config = dict(
    n_layer=12,
    d_model=512,
    n_head=12,
    n_kv_head=12,
    head_dim=64,
    d_mlp=2048,
    vocab_size=16384,
    activation='squared_relu',
    norm='rmsnorm',
    norm_place='pre',
    norm_eps=1e-06,
    positions='rope',
    rope_base=404000.0,
    rope_fraction=1.0,
    qk_norm=True,
    attn_scale=0.125,
    bias='none',
    tie_embeddings=True,
    parallel_block=False,
    extras=['normalized values', 'capped logits'],
    init='normal',
    init_std_qkv=0.0188,
    init_std_o=0.0153,
    init_std_up=0.0188,
    init_std_down=0.0,
    optimizer='cautious_adamw',
    lr=0.000942,
    beta1=0.95,
    beta2=0.99,
    weight_decay=0.27,
    lr_head=0.00916,
    warmup_steps=431,
    schedule='wsd',
    decay_fraction=0.663,
    decay_shape='linear',
    final_lr_fraction=0.0,
    batch_tokens=131072,
    seq_len=1024,
    doc_mask=False,
    train_tokens=650500000,
    steps=4963,
    dataset='wikipedia_en',
)
Each number is 50 + 12 x the weight over its row's rms, rounded and kept within 0 to 99. Layers, rows and columns count from 0. The size before them is the row's rms in percent of the matrix's.

# up: layer 8 MLP up, 2048x512, rms 0.0414, rows 613-665, columns 448-511
# down: layer 8 MLP down (transposed), 2048x512, rms 0.0362, rows 613-664, columns 448-511
up613 104:57 53 38 38 63 58 51 56 54 43 43 56 57 37 53 60 48 61 53 71 39 50 33 44 61 44 53 37 57 33 64 30 45 40 52 51 33 66 40 46 36 44 67 34 61 43 63 64 59 54 57 62 35 43 59 49 44 52 56 61 75 51 63 55
down613 101:50 54 78 40 73 50 63 53 71 39 78 47 63 67 46 42 33 45 64 16 37 46 47 75 46 36 63 47 41 50 40 31 56 63 50 37 54 22 63 49 39 60 52 47 45 53 40 59 46 54 30 51 42 58 57 73 63 40 31 49 38 53 50 65
up614 103:43 69 55 41 53 72 50 45 42 35 45 30 55 57 50 38 32 34 57 50 42 40 57 51 68 37 33 36 51 42 50 60 51 44 44 59 28 47 32 50 53 36 39 51 84 65 43 61 51 37 57 37 27 47 63 54 48 63 49 48 33 66 45 70
down614 102:43 64 50 38 53 53 47 47 51 62 57 65 61 72 64 21 59 77 52 67 68 43 40 67 57 55 50 64 44 61 55 53 54 59 49 61 28 32 35 57 60 70 39 44 48 65 59 60 39 41 45 66 43 38 48 51 68 44 55 56 47 67 70 64
up615 102:43 35 59 19 76 54 49 61 45 48 31 57 63 59 42 46 52 42 37 49 53 59 34 47 45 33 39 46 53 79 65 36 77 57 69 45 49 46 71 56 44 48 49 42 37 46 43 61 53 52 48 43 40 44 65 42 51 68 57 54 73 67 66 64
down615 107:71 78 34 51 49 43 50 73 39 74 76 61 56 31 44 61 44 30 51 46 35 26 41 66 41 43 59 49 54 70 49 42 52 49 42 36 45 39 63 49 72 44 44 62 39 57 37 51 52 49 47 41 62 42 53 52 41 52 59 36 67 33 62 41
up616 090:58 49 52 47 67 56 33 70 48 41 65 52 42 55 54 60 55 55 49 60 57 47 66 62 40 45 56 62 54 79 54 51 45 52 60 75 42 52 45 51 15 37 38 45 50 57 49 31 31 46 75 58 58 60 56 56 31 46 45 33 61 54 60 69
down616 084:36 46 36 40 44 58 45 26 44 71 29 71 50 47 45 36 69 63 77 35 56 38 32 57 43 51 37 48 38 42 65 48 29 47 33 52 52 47 61 57 57 61 58 56 53 52 73 54 59 58 34 56 34 37 56 44 68 54 70 76 36 53 77 28
up617 111:50 35 73 44 21 46 48 53 68 45 68 21 38 55 48 76 43 48 39 35 55 36 51 43 58 36 47 70 50 51 61 46 43 53 39 45 35 30 55 62 26 35 46 60 66 33 53 73 32 39 58 41 72 51 53 68 61 43 73 49 37 36 46 66
down617 111:60 36 54 51 41 26 60 58 47 50 58 50 56 48 61 72 48 49 30 46 43 52 43 64 65 38 72 73 41 43 45 66 62 55 60 53 41 62 36 40 59 55 38 56 53 30 59 38 58 51 47 57 58 29 28 32 35 30 45 56 45 58 63 29
up618 095:54 68 43 56 53 62 36 42 62 50 55 41 49 57 44 33 47 29 32 44 32 47 66 44 65 46 65 40 63 44 50 63 56 65 63 56 42 55 38 49 40 44 58 75 65 29 69 72 55 66 42 45 70 46 48 23 43 47 27 54 43 55 41 53
down618 096:46 52 44 40 75 45 49 32 70 68 56 59 60 38 47 47 57 58 42 46 65 38 45 60 58 55 43 65 37 55 30 42 43 58 51 56 53 60 62 52 48 41 52 41 59 39 43 53 58 53 47 52 51 72 59 59 63 81 67 43 40 43 58 46
up619 110:58 40 47 62 59 62 42 49 52 43 52 53 56 39 53 36 69 41 66 67 34 68 53 45 56 52 34 38 69 34 51 44 57 72 40 58 48 39 54 62 30 39 59 50 42 47 63 55 59 46 49 47 57 73 42 37 38 41 38 52 54 25 42 54
down619 102:30 47 31 49 35 46 48 43 50 56 51 33 59 56 60 52 54 54 53 54 53 50 39 46 45 61 51 39 35 38 37 48 64 38 53 29 70 40 40 47 48 38 54 48 56 41 45 48 57 42 41 59 25 51 55 61 59 36 33 58 64 63 90 64
up620 101:58 58 37 73 33 48 56 44 50 39 44 39 41 43 60 45 68 61 65 67 42 54 38 41 39 65 66 51 33 44 56 59 47 52 54 42 37 49 55 46 38 48 50 38 71 54 56 58 27 50 36 60 43 43 61 52 46 45 57 51 60 42 40 37
down620 105:48 65 46 58 35 54 54 52 59 52 44 39 46 58 60 26 47 58 55 61 46 71 40 40 54 62 52 49 44 76 51 49 46 29 43 37 65 36 35 62 78 32 34 34 42 54 48 68 47 45 53 34 65 62 36 52 41 34 42 51 38 66 58 54
up621 098:47 40 82 55 52 37 49 41 46 59 39 50 57 48 52 39 64 53 42 41 45 42 38 62 53 53 09 57 44 39 49 31 67 23 41 59 63 43 41 70 48 49 59 53 44 43 33 35 46 49 34 55 45 50 48 58 53 57 40 53 41 38 58 32
down621 100:43 58 69 53 49 48 47 31 44 51 41 50 38 43 32 53 29 73 39 35 42 50 59 53 54 51 56 44 55 59 47 46 56 53 47 37 51 49 54 56 64 30 58 60 23 51 47 48 59 40 70 73 51 47 44 35 50 82 24 55 33 52 41 45
up622 092:72 52 39 70 43 38 23 54 47 61 67 34 53 37 50 61 52 28 64 53 49 66 47 54 25 37 44 73 75 63 63 54 37 55 45 51 67 63 46 45 47 51 43 61 42 41 54 41 54 38 45 53 53 41 44 32 46 56 64 52 52 37 40 53
down622 094:43 82 49 49 41 49 42 72 46 52 38 41 41 58 41 77 48 42 59 58 57 32 39 58 78 67 55 67 36 60 53 51 50 49 52 67 47 36 45 29 47 65 56 56 72 42 54 52 32 67 46 54 39 62 68 52 60 47 35 63 44 48 23 62
up623 100:41 63 69 23 52 67 61 48 50 39 58 64 36 64 56 46 42 65 39 66 42 37 29 54 38 48 56 55 42 53 49 50 25 63 48 47 50 70 71 52 56 38 53 63 60 37 63 41 49 55 63 49 55 48 42 58 77 36 47 50 57 51 44 44
down623 099:50 51 40 58 40 40 45 35 49 49 54 46 70 57 27 30 45 60 35 47 49 32 53 54 45 48 60 42 55 54 45 29 55 59 53 50 54 32 49 79 26 48 54 23 51 48 42 65 52 46 45 30 49 50 58 40 58 63 57 41 54 56 44 58
up624 107:56 61 74 50 67 45 41 50 31 53 42 27 58 22 35 47 32 60 50 29 46 26 72 44 41 48 39 43 48 51 71 62 53 49 49 64 53 43 52 57 32 42 49 38 51 41 64 56 48 68 64 46 48 53 82 31 51 83 54 41 60 69 61 62
down624 107:65 44 61 50 43 52 54 53 63 49 41 37 34 59 33 54 41 68 28 64 56 64 60 62 52 67 58 44 43 51 62 44 51 50 50 45 70 58 74 39 42 57 82 34 37 51 58 45 42 61 34 49 47 62 65 37 72 37 66 32 48 56 51 74
up625 100:60 57 69 50 58 38 38 30 39 51 49 43 54 51 36 42 42 60 56 60 48 56 71 47 45 44 57 58 23 33 47 54 32 42 62 53 51 56 52 61 51 48 80 48 59 36 79 60 44 51 68 44 48 52 78 60 52 46 58 49 30 62 37 59
down625 100:53 47 58 63 59 41 57 55 51 49 61 50 40 80 52 51 41 45 66 55 59 30 44 49 45 59 63 39 50 53 52 59 55 50 62 42 38 64 58 39 19 46 51 48 57 63 15 51 61 70 65 45 31 60 51 50 43 55 43 40 55 85 47 38
up626 084:57 53 67 53 60 51 20 35 35 49 61 49 59 34 06 54 54 48 44 46 52 23 60 75 62 56 43 43 63 47 45 61 46 64 44 59 41 51 30 61 44 37 47 57 34 53 38 56 42 52 30 56 40 55 64 41 39 56 60 66 65 66 66 44
down626 084:48 55 55 35 48 32 29 32 55 38 73 55 41 60 61 49 50 51 47 45 58 43 50 63 45 53 50 34 50 54 32 44 38 32 50 36 33 38 62 31 63 43 40 46 52 37 58 55 31 44 59 44 45 58 54 70 51 75 35 41 27 52 42 47
up627 091:54 40 62 83 58 41 31 40 46 44 37 52 47 51 46 33 66 61 61 42 30 40 64 45 60 64 32 47 38 54 63 63 47 54 68 59 62 54 18 53 44 58 67 33 69 33 34 49 46 56 51 63 30 43 44 45 37 61 69 69 51 55 53 26
down627 090:60 54 56 45 56 44 52 64 47 46 40 36 60 47 52 39 54 74 55 25 56 48 63 50 42 49 43 49 52 43 45 50 59 52 53 49 59 31 59 60 41 51 55 44 46 46 49 46 57 77 39 50 38 50 41 70 47 51 65 36 37 56 45 46
up628 090:46 69 45 59 40 40 40 42 55 65 73 64 51 47 52 47 30 69 35 57 28 49 34 59 44 44 61 58 37 42 61 44 37 53 35 52 33 63 52 67 39 64 62 50 37 61 42 59 43 45 50 55 37 46 46 71 24 51 39 36 42 46 49 59
down628 095:49 55 54 65 52 55 40 39 53 26 43 44 43 42 56 53 59 44 56 41 38 51 60 41 51 74 58 26 49 38 60 52 54 57 60 39 58 55 43 55 53 40 54 55 47 61 62 47 48 49 62 50 28 55 50 44 46 47 50 48 58 56 45 53
up629 094:42 40 62 45 54 55 67 43 20 46 37 42 56 38 30 29 61 57 61 37 35 36 40 25 39 39 38 33 49 30 52 49 33 39 50 53 46 41 58 43 57 51 57 54 56 44 69 60 54 77 50 45 72 54 44 61 58 62 49 56 61 51 69 31
down629 087:67 45 44 56 53 70 38 51 60 39 68 44 55 62 59 62 41 39 49 68 43 64 55 61 24 52 59 69 45 59 53 54 54 51 48 59 64 56 36 42 31 44 47 65 65 61 46 41 39 45 67 66 18 50 65 38 31 48 52 52 49 42 38 65
up630 105:43 48 67 42 46 51 28 29 35 47 45 37 47 62 43 45 80 40 56 68 35 45 60 44 39 53 30 57 49 46 65 62 45 61 46 45 34 41 41 62 39 32 44 68 77 35 58 54 53 48 63 56 44 53 58 63 47 51 64 46 46 39 19 31
down630 103:41 51 51 45 44 51 37 39 30 69 36 57 56 38 62 43 38 44 60 57 53 57 47 40 58 59 55 49 67 62 57 48 61 38 65 36 45 38 77 60 50 55 69 68 71 37 40 63 44 41 44 44 50 29 37 33 32 43 41 67 47 29 50 44
up631 101:67 64 57 37 49 55 38 33 38 41 57 47 48 43 53 54 49 56 49 60 51 39 57 46 71 51 51 51 48 60 44 32 41 49 62 51 45 35 52 64 38 67 34 49 49 36 45 63 45 64 38 17 63 58 36 25 42 68 44 63 50 50 37 49
down631 106:45 41 32 67 46 53 71 65 47 38 48 38 39 47 51 61 62 61 27 54 67 63 39 44 53 62 57 61 37 54 68 54 56 53 49 44 48 48 61 41 68 48 44 36 70 65 65 45 46 67 34 47 45 35 37 42 46 53 74 45 68 61 49 76
up632 109:28 78 28 58 69 54 62 56 65 23 57 48 30 48 54 52 55 40 58 43 60 62 44 63 46 39 56 45 42 46 51 63 52 45 39 47 52 42 45 54 42 46 80 48 60 34 61 51 75 48 49 30 48 53 51 50 56 65 45 59 52 56 56 43
down632 109:48 59 49 50 33 62 41 41 35 64 65 51 43 49 43 17 44 62 42 46 53 46 54 51 56 48 45 57 54 46 51 45 55 53 45 41 49 63 41 55 54 51 51 63 45 49 72 44 33 62 54 58 28 28 47 46 72 51 58 59 52 58 49 51
up633 102:53 52 63 54 41 55 30 27 54 58 69 55 66 35 58 43 69 39 52 49 48 55 50 57 47 54 25 43 45 45 57 55 59 57 52 56 35 56 61 49 59 37 43 46 55 64 65 46 52 59 54 54 70 62 49 40 43 58 58 47 60 35 51 58
down633 101:36 43 43 51 42 71 61 57 42 45 59 49 34 45 39 68 46 60 34 43 19 41 29 41 34 60 67 51 55 59 55 54 35 51 78 48 54 48 29 49 41 43 37 60 42 46 42 52 58 44 44 52 21 51 44 36 51 31 59 46 48 47 37 52
up634 111:62 51 57 67 57 39 40 74 45 36 36 46 66 44 57 44 61 54 56 69 42 53 59 44 26 59 35 34 39 60 64 53 53 44 46 53 65 52 54 68 51 59 63 56 43 44 39 64 74 35 38 44 34 55 47 64 61 52 48 60 46 42 45 49
down634 115:50 33 54 42 47 46 52 67 43 38 30 44 41 48 60 52 59 48 45 60 40 64 57 46 28 50 38 62 39 56 47 45 46 56 50 48 52 58 56 59 37 35 61 43 57 53 49 57 49 39 46 56 47 55 64 36 65 57 46 55 59 46 37 36
up635 093:43 56 47 47 61 27 51 71 48 42 57 50 52 55 30 41 63 32 56 36 24 41 57 53 46 47 51 51 41 59 38 68 50 39 50 50 32 49 55 58 48 30 53 48 47 57 66 59 52 61 46 33 35 41 60 33 31 49 56 46 79 45 53 54
down635 088:52 45 46 61 32 67 65 48 56 35 42 42 41 52 55 51 49 31 67 34 42 36 51 45 60 47 61 49 75 53 49 73 53 40 36 43 46 37 38 41 41 56 51 54 43 65 33 52 43 52 47 45 72 59 35 43 45 55 40 65 29 55 32 39
up636 105:37 68 57 44 58 70 34 56 61 57 38 49 24 55 56 44 27 59 66 58 35 49 55 64 37 39 46 46 47 61 44 37 37 65 62 49 43 25 43 56 35 21 67 65 45 18 56 43 66 53 46 45 61 39 65 45 58 32 63 67 45 50 48 42
down636 104:50 42 61 64 57 48 19 27 57 49 51 34 58 37 47 57 51 40 53 53 56 53 73 57 43 38 51 40 38 36 46 45 64 53 32 68 67 47 57 30 34 69 57 60 47 50 40 66 71 52 50 50 58 35 47 40 37 53 82 67 47 31 44 43
up637 108:27 43 48 36 44 57 40 45 41 47 44 43 38 54 43 62 62 30 41 57 28 48 59 28 41 29 31 51 31 44 52 68 63 40 62 49 39 59 53 51 55 61 63 52 59 46 72 39 56 30 60 42 36 56 69 47 51 68 44 48 24 53 46 50
down637 107:58 55 64 34 30 66 30 35 63 49 39 56 37 79 56 65 50 55 52 33 54 53 49 53 45 61 42 60 42 68 55 43 78 41 51 37 47 35 33 40 22 34 47 32 44 60 66 59 60 50 33 46 37 58 51 59 45 76 41 31 33 44 67 39
up638 091:56 67 30 34 39 62 44 38 37 67 52 53 64 43 47 52 40 61 50 36 60 77 58 57 53 44 51 44 55 54 47 42 20 50 56 68 35 42 45 65 43 50 34 38 39 47 53 47 49 33 79 57 37 61 66 60 13 35 39 44 41 49 28 60
down638 084:48 54 59 63 37 36 59 58 49 50 56 55 34 47 58 40 52 39 69 65 42 31 59 41 59 59 46 65 55 27 56 39 38 63 44 25 34 37 68 56 48 41 71 79 62 57 56 57 60 62 24 37 60 49 38 45 74 43 43 61 44 66 62 33
up639 097:92 65 44 55 54 42 27 40 25 26 43 38 60 38 55 56 69 69 56 53 49 28 53 32 51 62 40 67 59 35 68 42 67 29 39 45 68 68 45 48 42 26 51 74 46 45 39 40 51 49 53 25 40 40 45 57 79 51 37 48 52 27 61 53
down639 100:58 76 53 65 36 59 62 54 48 58 37 54 29 59 74 30 50 39 70 53 74 67 72 60 65 70 40 30 36 14 42 64 51 60 41 49 57 54 76 59 64 46 74 36 36 42 31 07 43 41 50 52 65 72 80 56 55 44 44 48 46 49 56 43
up640 096:44 40 81 56 32 50 45 24 70 36 65 51 31 72 55 61 57 58 41 53 30 63 53 54 51 19 53 46 42 52 56 56 69 49 58 29 60 45 44 55 46 53 55 55 54 43 55 59 52 51 78 36 57 60 53 40 56 54 73 35 49 60 50 52
down640 098:70 57 41 41 65 47 43 71 42 59 75 65 51 53 48 53 42 69 64 67 54 26 32 54 50 63 62 59 51 64 62 52 67 38 37 71 37 59 54 43 56 33 66 59 51 59 66 51 22 45 56 41 57 60 54 41 72 71 55 35 43 31 48 54
up641 090:47 56 59 45 79 55 45 40 64 40 47 60 56 67 43 48 53 48 48 53 48 59 39 49 53 44 41 60 60 20 44 33 36 43 43 62 36 41 44 47 54 28 54 36 63 41 51 34 55 62 39 56 46 43 45 34 46 71 56 71 47 40 51 21
down641 092:53 52 33 49 64 41 61 46 57 41 32 29 40 45 54 66 45 37 44 72 42 54 55 54 34 66 44 51 58 57 48 30 42 59 46 68 47 32 68 41 62 55 49 67 43 60 44 51 45 56 46 44 70 45 51 63 50 31 56 43 53 45 17 50
up642 098:45 33 44 55 79 55 59 52 64 37 62 57 42 39 39 52 53 49 46 52 60 70 52 40 40 51 67 44 47 46 48 55 51 42 74 61 49 57 51 50 60 55 42 44 26 42 75 66 29 46 50 45 39 42 54 63 60 35 66 43 55 41 45 35
down642 098:38 46 60 14 39 72 52 45 54 57 49 40 55 59 84 32 45 65 31 48 69 51 56 48 40 54 53 50 58 23 53 52 44 39 46 44 48 45 84 55 47 31 47 67 47 58 50 39 56 38 42 50 57 39 43 36 63 49 46 59 38 59 26 49
up643 085:64 53 47 48 61 48 55 40 52 33 54 31 47 54 56 27 32 50 61 48 71 66 30 56 44 38 63 59 80 45 32 44 29 39 55 53 49 48 64 47 49 54 68 37 55 42 68 69 51 46 61 46 52 36 46 38 36 67 47 69 49 52 65 64
down643 075:53 41 40 51 34 57 49 45 47 70 45 55 40 54 39 72 52 66 38 53 39 50 59 43 50 53 31 40 30 51 43 48 58 57 46 33 46 58 54 73 50 48 29 72 53 63 32 52 56 58 38 63 41 57 50 71 54 31 57 28 44 49 38 52
up644 106:58 36 39 60 56 64 39 53 43 47 43 70 50 40 44 54 44 67 55 70 35 47 23 50 62 54 52 62 57 68 57 68 43 51 49 37 48 53 57 52 32 42 66 57 66 55 44 53 33 36 63 57 55 55 36 33 33 34 42 52 49 67 52 47
down644 108:44 51 59 21 74 31 66 69 66 42 74 67 48 43 30 44 53 52 51 37 58 50 47 49 76 71 41 53 34 39 52 52 52 48 52 21 36 50 37 64 52 59 37 52 44 44 59 43 48 56 54 44 72 50 47 54 44 45 48 63 37 58 50 50
up645 102:56 41 67 44 68 29 43 52 49 50 42 46 79 23 38 52 39 56 48 37 41 31 61 85 61 29 54 38 42 61 49 50 46 35 78 51 41 50 33 56 31 36 56 39 49 49 46 68 54 74 65 34 49 31 74 52 28 66 70 53 36 62 48 55
down645 106:50 47 51 54 61 75 49 60 55 45 72 60 69 33 54 58 58 37 44 59 43 56 79 52 86 46 62 53 64 51 59 76 35 34 50 54 59 44 53 52 54 56 63 57 62 42 40 34 33 46 38 49 61 27 68 62 46 54 48 50 37 70 58 75
up646 086:52 51 54 54 50 59 45 47 26 76 24 47 49 53 27 25 81 65 55 62 47 42 45 46 25 40 62 43 41 50 53 33 39 40 49 37 52 41 60 67 61 76 68 49 44 51 45 69 50 53 51 60 59 46 52 26 54 46 70 50 36 58 51 23
down646 073:54 41 54 54 70 22 44 46 59 16 66 57 53 45 45 75 35 40 43 43 54 64 61 62 44 60 48 46 49 61 35 58 60 58 62 71 52 54 55 40 30 43 33 49 51 50 57 38 43 47 61 41 40 51 44 69 51 61 22 56 57 44 52 75
up647 095:54 54 37 80 46 53 49 42 54 30 74 36 56 51 41 44 54 50 47 50 35 30 14 54 37 41 59 48 45 45 44 61 56 37 48 60 36 58 49 50 42 25 34 51 43 35 57 62 68 43 52 38 46 32 72 58 73 69 34 45 73 69 51 55
down647 095:47 53 55 47 56 63 32 51 33 49 40 51 49 52 48 40 54 31 50 30 64 58 54 42 04 63 43 51 31 47 19 52 28 59 60 57 46 64 72 61 60 37 63 71 37 36 68 53 74 40 63 44 38 64 38 42 45 51 57 59 54 41 49 31
up648 111:49 53 60 59 21 56 29 21 60 54 67 38 60 37 45 54 47 36 42 49 60 58 57 47 59 50 68 57 37 40 65 38 41 48 46 47 39 40 18 70 41 51 41 56 40 55 39 44 53 31 34 47 56 58 51 30 63 53 68 61 26 46 41 52
down648 117:69 39 48 42 45 35 62 50 38 50 52 62 58 58 42 33 40 52 38 68 54 66 44 34 40 39 53 62 70 39 55 39 59 47 44 45 62 61 59 37 48 41 42 43 50 44 50 25 47 32 62 58 46 43 47 42 38 56 49 22 54 20 52 46
up649 094:80 43 36 62 44 45 23 55 47 47 18 39 43 38 43 52 64 38 30 49 48 35 58 38 57 57 40 70 55 36 71 74 34 53 47 54 48 55 54 52 46 51 43 51 30 44 56 54 44 37 44 47 45 56 44 43 39 32 67 53 47 43 43 55
down649 098:47 56 62 40 48 29 36 32 45 51 46 50 45 62 58 53 59 54 34 52 40 54 55 49 68 71 51 54 47 43 52 63 41 44 44 57 51 64 52 53 49 54 35 25 57 54 56 55 54 54 55 31 45 52 50 48 46 50 66 61 35 55 59 34
up650 113:57 56 38 72 69 55 58 69 39 38 37 41 57 64 36 79 55 39 41 74 56 54 54 46 41 46 43 59 51 67 54 59 61 62 65 58 44 41 51 59 59 24 57 45 43 54 55 67 63 57 48 60 23 48 37 41 29 28 68 57 63 61 56 32
down650 113:36 44 61 72 56 57 58 67 58 32 23 60 45 70 46 37 47 53 41 54 55 49 61 57 41 54 59 43 59 50 40 42 78 34 55 48 62 46 54 54 29 53 42 65 29 27 54 40 48 46 57 51 34 49 59 38 49 48 31 52 49 72 40 57
up651 097:44 46 34 66 30 59 36 48 58 50 55 50 80 41 58 44 49 52 74 39 45 51 50 68 33 57 51 43 21 50 64 65 64 42 52 53 51 49 53 53 42 54 58 69 39 36 61 52 30 49 51 59 37 44 55 30 51 55 51 39 29 58 48 54
down651 100:36 32 44 56 42 57 54 45 25 63 52 62 48 34 41 52 36 72 37 71 74 49 33 51 65 83 42 55 49 57 73 38 60 63 53 48 53 52 39 41 59 57 44 70 64 38 53 45 66 46 31 59 65 41 55 60 50 42 59 41 49 60 55 47
up652 100:53 51 41 45 38 42 43 57 22 40 50 24 59 40 34 66 42 28 45 87 38 57 58 65 56 38 35 58 36 67 52 57 50 70 34 68 39 30 39 57 48 44 47 67 65 54 63 53 62 40 49 75 57 39 51 51 34 50 59 47 48 36 48 37
down652 094:52 43 48 41 38 69 47 75 41 80 30 31 45 71 51 54 42 63 53 44 46 34 27 47 48 25 51 67 67 31 54 60 50 48 46 63 52 33 47 71 12 30 53 28 38 52 34 57 47 62 51 58 47 64 57 53 58 55 42 28 36 51 51 50
up653 093:62 50 68 48 65 46 49 56 30 41 31 55 35 26 70 45 49 48 64 37 33 34 47 50 39 34 51 38 60 05 54 58 44 49 52 60 38 37 56 66 54 39 57 44 62 50 54 63 60 35 58 56 56 35 51 50 39 62 40 54 51 39 32 54
down653 094:59 31 50 52 41 52 41 51 64 78 71 63 33 33 68 46 64 58 50 46 46 56 49 44 27 45 68 64 48 21 47 51 61 58 45 62 51 68 60 48 70 55 78 53 53 37 43 66 48 36 48 45 42 55 43 44 46 32 52 65 50 65 38 55
up654 109:44 55 58 52 52 73 49 32 53 43 53 49 78 52 31 94 71 45 30 52 42 53 31 50 59 56 38 48 32 64 47 50 33 51 62 37 41 44 45 58 47 20 45 66 55 32 55 68 52 55 66 64 07 43 48 22 49 48 58 42 59 60 41 49
down654 108:43 62 49 51 65 43 80 41 36 41 54 40 60 81 38 47 31 52 54 66 57 59 62 40 56 71 49 55 59 51 46 19 53 61 71 43 55 54 42 46 40 45 60 36 48 39 52 58 44 36 50 58 39 34 39 33 62 34 51 49 75 58 71 49
up655 098:50 55 47 71 30 68 40 67 45 53 41 55 50 37 52 70 40 48 52 40 61 38 56 46 65 63 51 55 40 30 70 75 56 59 57 56 66 47 44 55 35 59 58 68 55 63 42 62 47 70 39 54 42 54 48 51 32 57 65 40 55 41 48 70
down655 101:44 73 54 63 52 48 60 48 55 61 52 48 56 56 50 42 63 42 31 38 44 37 44 42 39 55 47 65 35 47 49 64 43 90 57 53 61 26 45 50 59 58 62 62 36 55 46 52 45 52 66 60 48 66 57 47 78 33 36 42 48 47 40 58
up656 110:58 54 27 68 56 35 23 50 42 66 25 44 61 21 55 67 49 44 41 43 42 29 39 58 48 48 50 61 48 37 48 61 51 41 50 45 54 41 54 71 46 56 54 55 64 53 50 61 34 57 44 66 39 54 57 50 37 66 64 42 54 40 54 41
down656 112:35 58 57 58 47 51 72 63 52 54 67 68 61 35 48 40 44 57 46 50 51 62 38 53 49 32 68 46 51 43 35 79 53 44 55 37 51 65 43 41 33 49 51 53 56 40 43 78 43 61 52 61 56 45 48 63 37 35 61 73 44 41 44 44
up657 103:38 54 58 37 44 71 40 28 49 45 53 55 42 56 53 34 28 56 50 55 42 40 45 61 52 40 53 79 61 57 57 59 36 41 52 73 48 33 39 52 38 44 52 63 50 67 68 70 59 37 32 68 36 64 65 35 50 60 68 59 51 42 66 53
down657 104:30 31 38 60 65 51 50 50 42 62 63 52 53 34 33 60 75 48 64 61 42 52 37 52 52 60 35 66 40 42 46 41 45 34 61 34 51 40 51 60 70 40 68 50 45 51 59 37 56 69 50 36 60 68 44 28 53 51 42 38 42 53 55 46
up658 104:54 55 42 54 57 50 49 54 62 29 43 41 48 20 51 41 53 43 64 46 53 54 33 72 51 38 51 65 66 54 53 33 34 59 29 40 52 39 54 58 51 34 47 36 51 74 47 44 76 44 52 38 61 45 73 53 26 49 60 80 50 47 52 42
down658 105:51 57 34 66 57 44 54 53 44 51 62 32 45 63 57 83 39 56 54 40 40 44 53 54 38 65 63 56 57 57 68 65 39 50 51 49 49 57 57 51 46 54 48 59 67 55 61 42 65 60 40 59 45 40 59 32 53 51 65 37 28 67 61 49
up659 109:53 56 49 50 44 39 28 50 38 39 48 54 62 52 62 22 25 56 32 41 42 47 55 35 43 42 44 48 68 21 65 33 45 47 40 49 43 45 61 62 45 52 71 52 40 47 68 52 70 59 50 45 34 40 71 52 28 66 54 58 55 30 40 60
down659 109:37 57 40 61 55 35 46 36 46 85 66 64 54 47 47 42 65 48 51 37 46 38 49 66 19 49 55 48 39 41 24 42 62 39 30 58 43 37 61 55 47 43 34 77 24 84 59 46 40 58 60 41 55 46 55 62 71 48 68 67 57 40 59 28
up660 101:52 82 47 58 40 75 38 51 43 48 40 50 40 60 39 66 56 56 36 42 39 62 40 42 47 58 60 82 50 37 51 70 43 22 54 37 43 43 43 60 37 54 36 46 38 50 63 56 54 37 43 69 57 58 42 54 42 49 56 56 56 69 69 53
down660 099:62 28 49 57 45 46 46 63 48 45 44 50 62 25 48 36 38 56 61 42 47 48 73 37 37 35 62 65 52 37 41 57 55 56 42 12 53 48 56 57 38 50 45 43 50 64 70 60 64 51 43 49 26 37 39 60 48 47 67 63 61 39 51 54
up661 103:48 53 75 70 52 49 49 34 51 50 67 34 65 69 67 64 57 35 37 38 44 62 52 34 52 42 54 68 27 35 45 68 47 43 47 53 47 50 45 55 51 64 43 56 51 29 61 54 70 54 35 43 62 47 48 47 47 76 49 42 47 29 47 42
down661 102:70 43 41 51 57 59 56 29 32 41 37 59 49 43 52 37 38 42 65 33 62 56 40 51 60 87 53 50 44 53 56 52 45 58 38 41 30 75 55 35 52 55 61 72 44 50 48 39 63 51 50 48 63 45 40 53 54 56 48 56 51 64 51 59
up662 097:44 49 50 35 50 48 55 51 64 38 47 46 40 56 56 57 68 47 60 56 45 60 49 57 55 38 49 64 59 47 48 34 46 25 41 60 68 44 40 64 15 31 23 54 53 55 46 42 38 38 70 65 53 36 70 24 58 73 45 45 68 65 38 66
down662 089:58 48 50 49 49 60 46 53 40 54 39 77 50 48 44 46 48 34 51 50 28 49 68 59 51 44 79 58 62 49 51 62 65 54 55 58 41 38 81 52 58 54 56 63 68 52 68 52 52 38 61 43 48 49 40 47 58 57 49 57 62 37 39 46
up663 108:49 48 52 82 83 55 36 42 50 42 42 49 60 60 45 43 65 38 55 42 47 52 40 31 50 42 64 52 52 50 51 62 36 57 56 52 39 38 44 64 50 54 60 74 49 40 67 57 47 60 71 43 48 40 47 50 58 47 54 26 38 25 42 50
down663 111:69 40 46 59 42 34 50 73 37 69 35 74 56 26 56 66 51 62 38 33 48 66 54 53 36 47 47 35 40 40 49 54 67 61 52 49 34 54 81 63 69 32 64 45 62 50 31 52 59 53 56 58 50 50 45 64 40 33 61 47 67 51 58 71
up664 110:55 41 64 48 52 45 49 40 38 41 50 58 39 29 49 54 48 57 34 35 35 22 49 54 34 45 34 27 50 44 42 41 59 67 57 62 62 31 49 75 38 51 41 32 58 19 53 60 33 72 32 56 57 65 51 43 54 47 49 47 57 61 54 50
down664 103:47 36 52 61 50 58 45 47 45 66 53 32 45 53 50 45 58 56 59 49 40 61 46 55 32 70 34 56 43 48 34 69 45 66 65 43 33 44 55 33 74 55 22 33 46 62 67 49 68 40 52 54 58 64 67 42 63 55 39 47 29 44 37 50
up665 102:57 41 38 46 62 44 40 46 60 42 41 44 41 61 21 50 57 49 30 46 57 30 42 61 38 48 40 58 39 41 56 59 47 70 61 65 53 52 54 54 47 41 36 62 47 52 66 41 56 58 57 38 33 61 47 31 22 59 65 34 65 66 34 46